config.yaml
n_layer: 14
d_model: 256
n_head: 6
n_kv_head: 3
head_dim: 64
d_mlp: 704
vocab_size: 1024
activation: "swiglu"
norm: "rmsnorm"
norm_place: "pre"
norm_eps: 1e-05
positions: "rope"
rope_base: 43800.0
rope_fraction: 1.0
qk_norm: true
attn_scale: 0.125
bias: "none"
tie_embeddings: false
parallel_block: false
init: "normal"
init_std_qkv: 0.0451
init_std_o: 0.00695
init_std_up: 0.0451
init_std_down: 0.00513
optimizer: "adamw"
lr: 0.00285
lr_mult_qkv: 0.7
beta1: 0.9
beta2: 0.99
lr_head: 0.0128
warmup_steps: 436
schedule: "wsd"
decay_fraction: 0.675
decay_shape: "linear"
final_lr_fraction: 0.0
batch_tokens: 131072
seq_len: 512
doc_mask: true
train_tokens: 729700000
steps: 5568
dataset: "wikipedia_en"
Each number is 200 + 40 x the weight over its row's rms, rounded and kept within 0 to 999. Layers, rows and columns count from 0. The size before them is the row's rms in percent of the matrix's.

# up: layer 5 MLP up, 704x256, rms 0.112, rows 57-73, columns 0-63
# down: layer 5 MLP down (transposed), 704x256, rms 0.106, rows 57-72, columns 0-63
# gate: layer 5 MLP gate, 704x256, rms 0.116, rows 58-73, columns 0-63
up57,098,265,185,204,176,182,127,235,168,213,194,237,177,201,156,202,152,214,142,205,133,287,205,168,189,241,269,170,261,191,181,219,186,287,211,153,227,200,237,169,200,217,187,262,198,217,213,152,226,198,163,177,283,224,229,235,206,181,244,224,225,259,132,250,201
down57,101,182,235,242,189,295,219,283,225,174,242,134,205,193,92,223,238,162,179,189,166,168,209,227,184,209,234,264,227,172,239,229,178,198,186,244,214,157,185,231,196,199,178,236,205,262,303,119,127,247,266,168,193,226,199,263,195,243,195,285,160,231,225,161,220
gate58,102,242,251,166,148,231,136,274,238,169,223,106,204,154,209,244,196,187,237,207,177,173,211,257,237,178,213,150,110,225,235,228,230,233,246,167,204,213,237,239,184,148,229,79,193,187,157,243,193,192,143,170,212,224,224,229,135,225,276,135,201,170,173,177,201
up58,103,247,202,240,189,203,197,177,182,174,232,168,198,201,216,179,219,156,239,321,143,198,203,219,172,162,202,193,217,134,196,214,220,183,198,173,234,160,265,199,210,199,220,192,136,209,241,224,232,169,242,143,266,207,162,120,159,198,189,206,227,209,230,220,219
down58,103,139,158,136,217,216,257,113,167,134,226,188,153,200,207,162,217,279,191,264,209,177,180,242,202,154,174,213,146,172,229,176,209,202,178,180,218,213,160,135,209,174,249,170,144,232,175,194,326,147,232,158,237,220,181,130,176,161,179,224,274,171,259,203,160
gate59,100,177,132,201,172,179,212,160,228,182,213,180,214,183,229,167,176,220,266,186,215,277,120,198,223,254,187,190,193,230,181,220,224,165,173,199,193,265,204,184,216,239,159,219,265,249,189,130,254,182,225,153,133,202,207,218,256,234,201,220,248,164,218,221,229
up59,099,170,201,192,98,140,191,268,197,145,229,220,201,158,191,234,268,324,162,190,122,272,164,143,152,183,231,248,194,166,244,179,222,177,211,229,236,229,226,254,167,274,173,251,176,163,190,127,270,184,200,250,216,206,186,167,200,176,173,222,228,222,167,191,146
down59,103,204,225,208,260,189,230,225,181,184,137,250,263,184,141,194,204,212,236,176,213,156,227,264,262,169,231,178,189,203,253,321,140,167,245,169,247,78,184,216,222,180,189,215,175,142,172,235,222,228,175,242,266,181,188,219,229,246,258,228,202,233,269,221,218
gate60,103,207,187,204,228,167,140,226,241,206,218,237,183,162,259,195,192,173,199,200,286,201,195,203,134,160,211,236,172,225,214,195,139,136,184,237,172,276,180,158,135,230,137,204,196,219,165,166,282,182,234,212,186,188,203,79,283,212,259,203,251,143,273,232,187
up60,102,165,255,140,229,220,211,197,211,192,178,179,184,268,180,146,195,151,249,132,220,242,174,292,235,238,189,215,239,216,226,186,228,186,212,216,149,182,228,165,214,219,205,123,195,253,145,158,198,183,225,197,208,165,247,219,160,203,156,130,183,187,243,218,177
down60,102,199,170,226,280,160,312,258,218,189,213,169,177,170,171,158,123,161,240,159,113,200,213,228,142,197,265,217,175,236,178,186,155,195,185,280,197,219,181,265,171,236,215,226,272,198,191,195,229,187,156,241,258,200,168,232,125,267,227,183,148,156,289,146,149
gate61,105,179,227,157,216,212,147,236,242,193,204,172,140,255,152,241,153,208,167,277,209,238,116,226,186,216,192,212,195,255,263,201,178,210,265,211,224,174,187,138,191,232,144,167,202,212,171,201,254,191,226,195,180,265,215,160,209,217,161,176,219,102,231,175,207
up61,109,205,152,209,212,177,257,147,192,180,162,226,172,102,217,190,247,106,236,163,135,250,292,179,186,161,248,247,220,199,184,121,201,178,137,183,139,262,211,187,211,178,202,229,187,213,214,174,235,286,221,255,169,159,161,162,111,182,221,240,225,240,209,229,276
down61,102,141,179,248,200,110,218,211,135,205,246,249,205,187,202,157,244,172,254,201,139,203,284,217,199,226,207,219,184,158,237,177,211,203,241,239,197,181,186,215,240,257,195,224,168,169,198,143,186,230,303,220,177,186,133,95,132,176,211,264,200,168,266,203,163
gate62,099,169,187,199,187,220,190,149,199,200,190,237,233,263,172,232,126,251,175,232,221,257,199,157,252,235,182,222,146,230,188,185,236,153,200,205,256,148,190,141,141,167,165,156,196,223,191,205,258,218,174,213,194,243,227,166,139,247,266,214,198,160,194,189,244
up62,100,206,225,204,214,139,122,197,229,176,193,221,148,191,203,205,220,109,151,165,226,207,217,255,212,205,143,184,227,209,182,196,217,209,205,199,183,195,181,133,215,220,171,181,174,186,205,143,238,232,230,158,165,215,135,189,256,226,202,165,203,196,211,217,198
down62,102,128,202,275,160,167,208,102,247,130,272,269,195,257,177,233,210,192,188,241,183,252,235,193,169,200,213,181,174,222,178,257,260,136,200,154,203,190,262,163,189,204,210,286,251,192,196,204,213,205,188,200,148,144,253,131,169,83,208,183,242,121,197,237,200
gate63,098,172,147,171,190,245,243,282,210,228,144,218,209,205,221,314,169,170,160,173,196,245,223,129,179,173,159,222,156,219,175,209,182,167,139,245,238,177,148,176,168,142,223,195,198,177,133,272,246,203,213,166,153,194,195,194,197,291,242,228,176,204,165,170,170
up63,098,206,191,175,151,233,148,183,245,250,255,202,234,143,217,191,201,181,240,203,236,245,236,255,204,261,204,164,308,185,284,245,162,190,212,224,215,141,291,207,176,174,252,188,189,164,187,302,219,278,216,254,209,184,276,232,195,171,303,249,226,130,213,154,179
down63,102,234,236,193,103,199,160,231,138,304,222,208,226,207,190,223,158,240,180,265,153,258,169,194,186,193,195,194,176,210,219,171,162,130,189,181,205,204,273,102,182,198,242,151,143,265,144,274,198,302,213,179,209,212,159,210,116,224,217,193,219,169,223,190,209
gate64,103,156,134,191,280,257,243,189,202,145,216,150,232,210,177,128,197,207,205,134,206,204,183,228,150,203,188,182,164,208,223,132,225,134,200,135,209,215,121,183,273,246,221,160,163,103,111,213,226,125,173,221,152,186,181,247,150,266,222,190,233,215,319,244,216
up64,105,159,235,235,146,204,149,233,214,145,212,236,191,167,211,203,114,218,209,228,226,185,201,188,233,240,172,168,152,190,198,208,197,214,189,202,175,274,216,203,200,260,132,206,219,217,212,247,218,183,208,152,197,203,169,269,228,160,221,244,201,144,201,272,249
down64,104,238,241,154,240,157,194,217,167,181,216,206,134,174,190,281,189,191,159,260,189,182,218,147,176,235,259,193,206,171,195,186,180,193,176,216,219,102,228,202,105,192,153,211,202,235,205,193,264,221,120,194,186,144,216,173,228,179,135,220,242,240,167,190,187
gate65,099,191,300,257,175,176,262,213,243,164,238,243,227,205,203,179,225,226,191,245,242,196,243,213,237,218,205,157,116,209,245,208,147,199,247,281,216,211,258,219,255,181,217,251,161,187,199,218,235,156,133,226,133,268,192,211,152,227,273,146,225,201,230,229,225
up65,097,305,137,163,187,193,154,174,232,174,200,101,232,207,213,167,231,267,207,173,161,203,137,209,156,237,213,182,175,227,181,244,118,238,161,231,233,183,213,232,188,188,231,126,291,286,186,219,166,226,210,231,107,203,219,233,219,210,175,198,165,262,163,184,213
down65,096,192,146,168,233,252,116,137,234,275,233,155,244,282,211,157,166,205,191,196,201,184,168,206,186,187,199,136,249,81,208,141,245,168,170,168,169,146,161,210,205,167,170,287,252,148,137,161,207,279,245,193,225,222,267,177,194,227,193,196,195,186,200,186,192
gate66,093,241,230,172,264,226,222,295,240,146,193,248,195,128,104,207,185,272,264,187,280,192,186,209,256,206,281,200,206,198,166,209,170,181,272,201,223,192,197,126,160,200,169,167,234,107,198,209,250,220,210,215,213,225,181,250,243,225,196,185,123,195,260,241,147
up66,100,232,164,164,127,192,194,199,259,230,214,220,130,256,193,218,201,137,207,259,181,219,159,188,177,238,212,191,196,232,233,249,203,189,195,255,189,198,253,229,122,226,197,145,236,243,172,184,181,192,199,180,178,279,189,206,242,194,110,218,128,191,163,163,178
down66,095,213,236,179,251,136,178,211,201,132,183,187,240,184,135,213,201,220,217,120,201,183,220,293,267,224,198,187,167,208,193,146,166,172,287,152,219,185,143,143,247,226,173,229,206,147,238,257,204,192,181,221,199,199,147,219,139,257,186,237,213,225,276,291,210
gate67,107,133,133,236,193,157,229,204,207,180,151,243,219,230,189,208,126,193,184,152,296,220,177,258,187,223,193,268,150,161,199,182,165,281,210,152,263,271,233,190,161,156,217,170,205,147,217,241,171,200,182,196,217,218,166,167,164,241,165,210,156,117,213,124,211
up67,102,229,308,182,198,232,195,240,208,218,149,221,187,206,159,213,158,154,108,197,256,169,159,324,214,194,155,217,226,221,256,229,261,192,223,200,197,176,215,205,212,154,246,188,178,211,182,266,229,120,254,192,207,171,125,211,218,210,127,140,193,207,207,219,204
down67,104,160,157,199,176,210,199,158,217,203,259,178,236,155,222,213,166,201,233,215,230,182,168,121,176,251,167,204,190,222,177,173,154,183,170,219,205,165,209,206,250,270,253,185,244,214,202,148,199,264,211,186,182,243,156,190,246,262,196,158,192,139,203,197,199
gate68,094,215,128,194,227,230,199,138,203,284,188,236,170,128,164,187,144,234,195,202,162,201,224,149,172,154,295,185,189,226,233,204,183,230,143,215,242,210,202,220,199,168,184,168,196,161,126,242,163,169,129,278,217,185,194,245,168,226,169,184,272,264,146,224,153
up68,097,225,121,247,224,233,151,223,194,263,198,161,152,227,242,273,217,242,252,230,227,237,271,230,150,161,269,225,274,155,263,231,246,236,182,190,288,248,185,222,206,245,225,186,181,301,171,231,207,234,152,245,276,224,203,223,243,182,225,238,252,185,154,177,156
down68,097,174,178,135,237,108,100,190,185,219,213,255,155,197,241,234,224,207,212,182,204,133,224,266,198,172,129,199,288,145,229,139,217,159,223,192,214,244,254,137,176,131,213,191,189,227,195,246,228,238,194,164,132,242,170,203,180,211,165,177,215,169,216,195,139
gate69,102,222,156,194,192,201,154,274,230,249,228,198,180,185,189,162,140,153,117,247,230,160,202,241,196,141,224,266,171,247,243,221,275,126,177,169,241,154,241,264,203,154,244,182,210,184,208,173,226,224,203,94,190,216,268,207,216,266,138,171,212,193,190,140,173
up69,094,181,203,124,180,220,206,166,217,136,257,235,285,182,207,178,204,149,182,157,199,252,154,106,176,215,178,234,171,219,130,229,178,285,245,278,198,226,200,138,263,274,151,206,197,212,170,171,322,181,168,186,184,182,134,225,189,145,202,199,183,244,183,126,183
down69,093,230,216,105,160,201,208,243,224,198,225,111,222,200,227,221,163,195,181,178,181,157,189,184,195,182,229,181,160,209,237,244,268,284,194,203,205,148,212,243,195,221,188,245,119,259,174,204,271,163,223,251,167,295,194,270,180,223,209,195,171,209,107,156,208
gate70,102,182,216,220,219,238,224,222,173,295,249,145,219,200,145,141,249,236,190,234,236,169,226,262,180,240,246,185,177,229,244,210,203,137,187,166,150,247,158,214,154,138,223,248,209,184,166,229,192,228,217,172,223,266,203,197,217,234,196,174,215,164,250,142,182
up70,100,232,265,145,115,196,240,236,232,206,106,213,223,243,198,222,204,189,202,185,269,148,208,176,161,163,118,311,227,259,217,154,246,120,178,209,118,211,253,184,167,215,202,246,230,183,210,202,233,209,161,93,234,210,196,189,151,245,150,177,230,150,185,156,194
down70,102,194,153,177,188,139,188,168,183,211,205,258,177,196,171,184,295,202,231,158,220,231,239,259,235,164,234,153,242,212,150,247,177,160,186,119,175,165,193,239,161,213,170,240,177,149,209,198,235,163,233,178,187,176,226,242,200,172,222,154,166,182,165,164,186
gate71,100,162,250,195,199,212,156,167,122,213,211,173,144,234,236,233,210,131,208,136,283,283,189,200,256,177,151,168,210,175,238,230,191,211,206,176,156,180,197,212,168,235,221,221,203,149,121,164,169,263,248,233,187,231,258,224,196,207,256,262,247,178,197,148,245
up71,106,124,145,205,217,189,229,210,226,165,193,248,205,224,139,228,222,137,211,148,179,188,186,175,219,166,155,234,196,209,195,220,186,206,199,238,224,168,250,170,194,300,157,105,130,120,205,238,161,239,210,197,199,169,225,279,285,245,143,209,188,262,263,193,205
down71,105,179,208,253,165,237,203,290,180,259,190,171,221,250,176,186,210,190,227,209,204,217,190,176,162,170,222,197,267,176,147,223,159,200,205,209,179,253,210,171,236,158,196,271,176,221,141,202,290,149,274,207,144,183,206,283,134,145,217,229,163,132,216,249,247
gate72,099,233,240,173,127,279,140,238,232,160,156,199,240,229,272,177,147,217,250,181,179,206,256,191,209,189,198,207,214,193,257,136,183,152,216,184,177,196,254,151,208,216,151,185,212,239,193,191,210,152,181,213,197,119,268,140,167,184,210,208,242,151,204,196,234
up72,100,230,175,275,181,234,272,197,301,211,216,236,142,167,177,251,228,224,158,222,213,201,198,207,143,232,228,265,172,276,177,201,152,312,172,211,139,252,208,239,175,164,211,199,216,215,253,218,253,93,171,151,235,139,181,223,204,179,179,220,234,220,209,201,190
down72,100,175,185,170,202,222,157,223,123,182,224,268,182,263,170,174,153,267,167,186,241,176,186,168,161,198,156,150,163,215,192,162,149,184,211,189,157,208,187,223,208,193,143,284,155,221,185,214,223,268,209,260,210,215,244,149,162,231,226,174,291,204,226,205,200
gate73,098,229,226,126,235,226,145,175,192,216,190,189,243,214,193,193,168,223,157,155,125,264,178,212,227,192,197,229,179,292,287,163,154,171,170,162,230,184,103,231,240,196,207,206,218,251,177,212,254,199,163,150,198,138,258,159,213,234,205,234,230,167,185,180,229
up73,092,216,194,107,218,272,191,128,256,219,189,211,181,172,202,199,211,227,180,212,142,221,216,181,194,223,172,270,223,181,274,179,176,236,117,159,213,203,185,171,204,122,201,205,138,225,191,159,141,190,187,214,271,155,250,204,215,184,226,190,189,207,165,165,225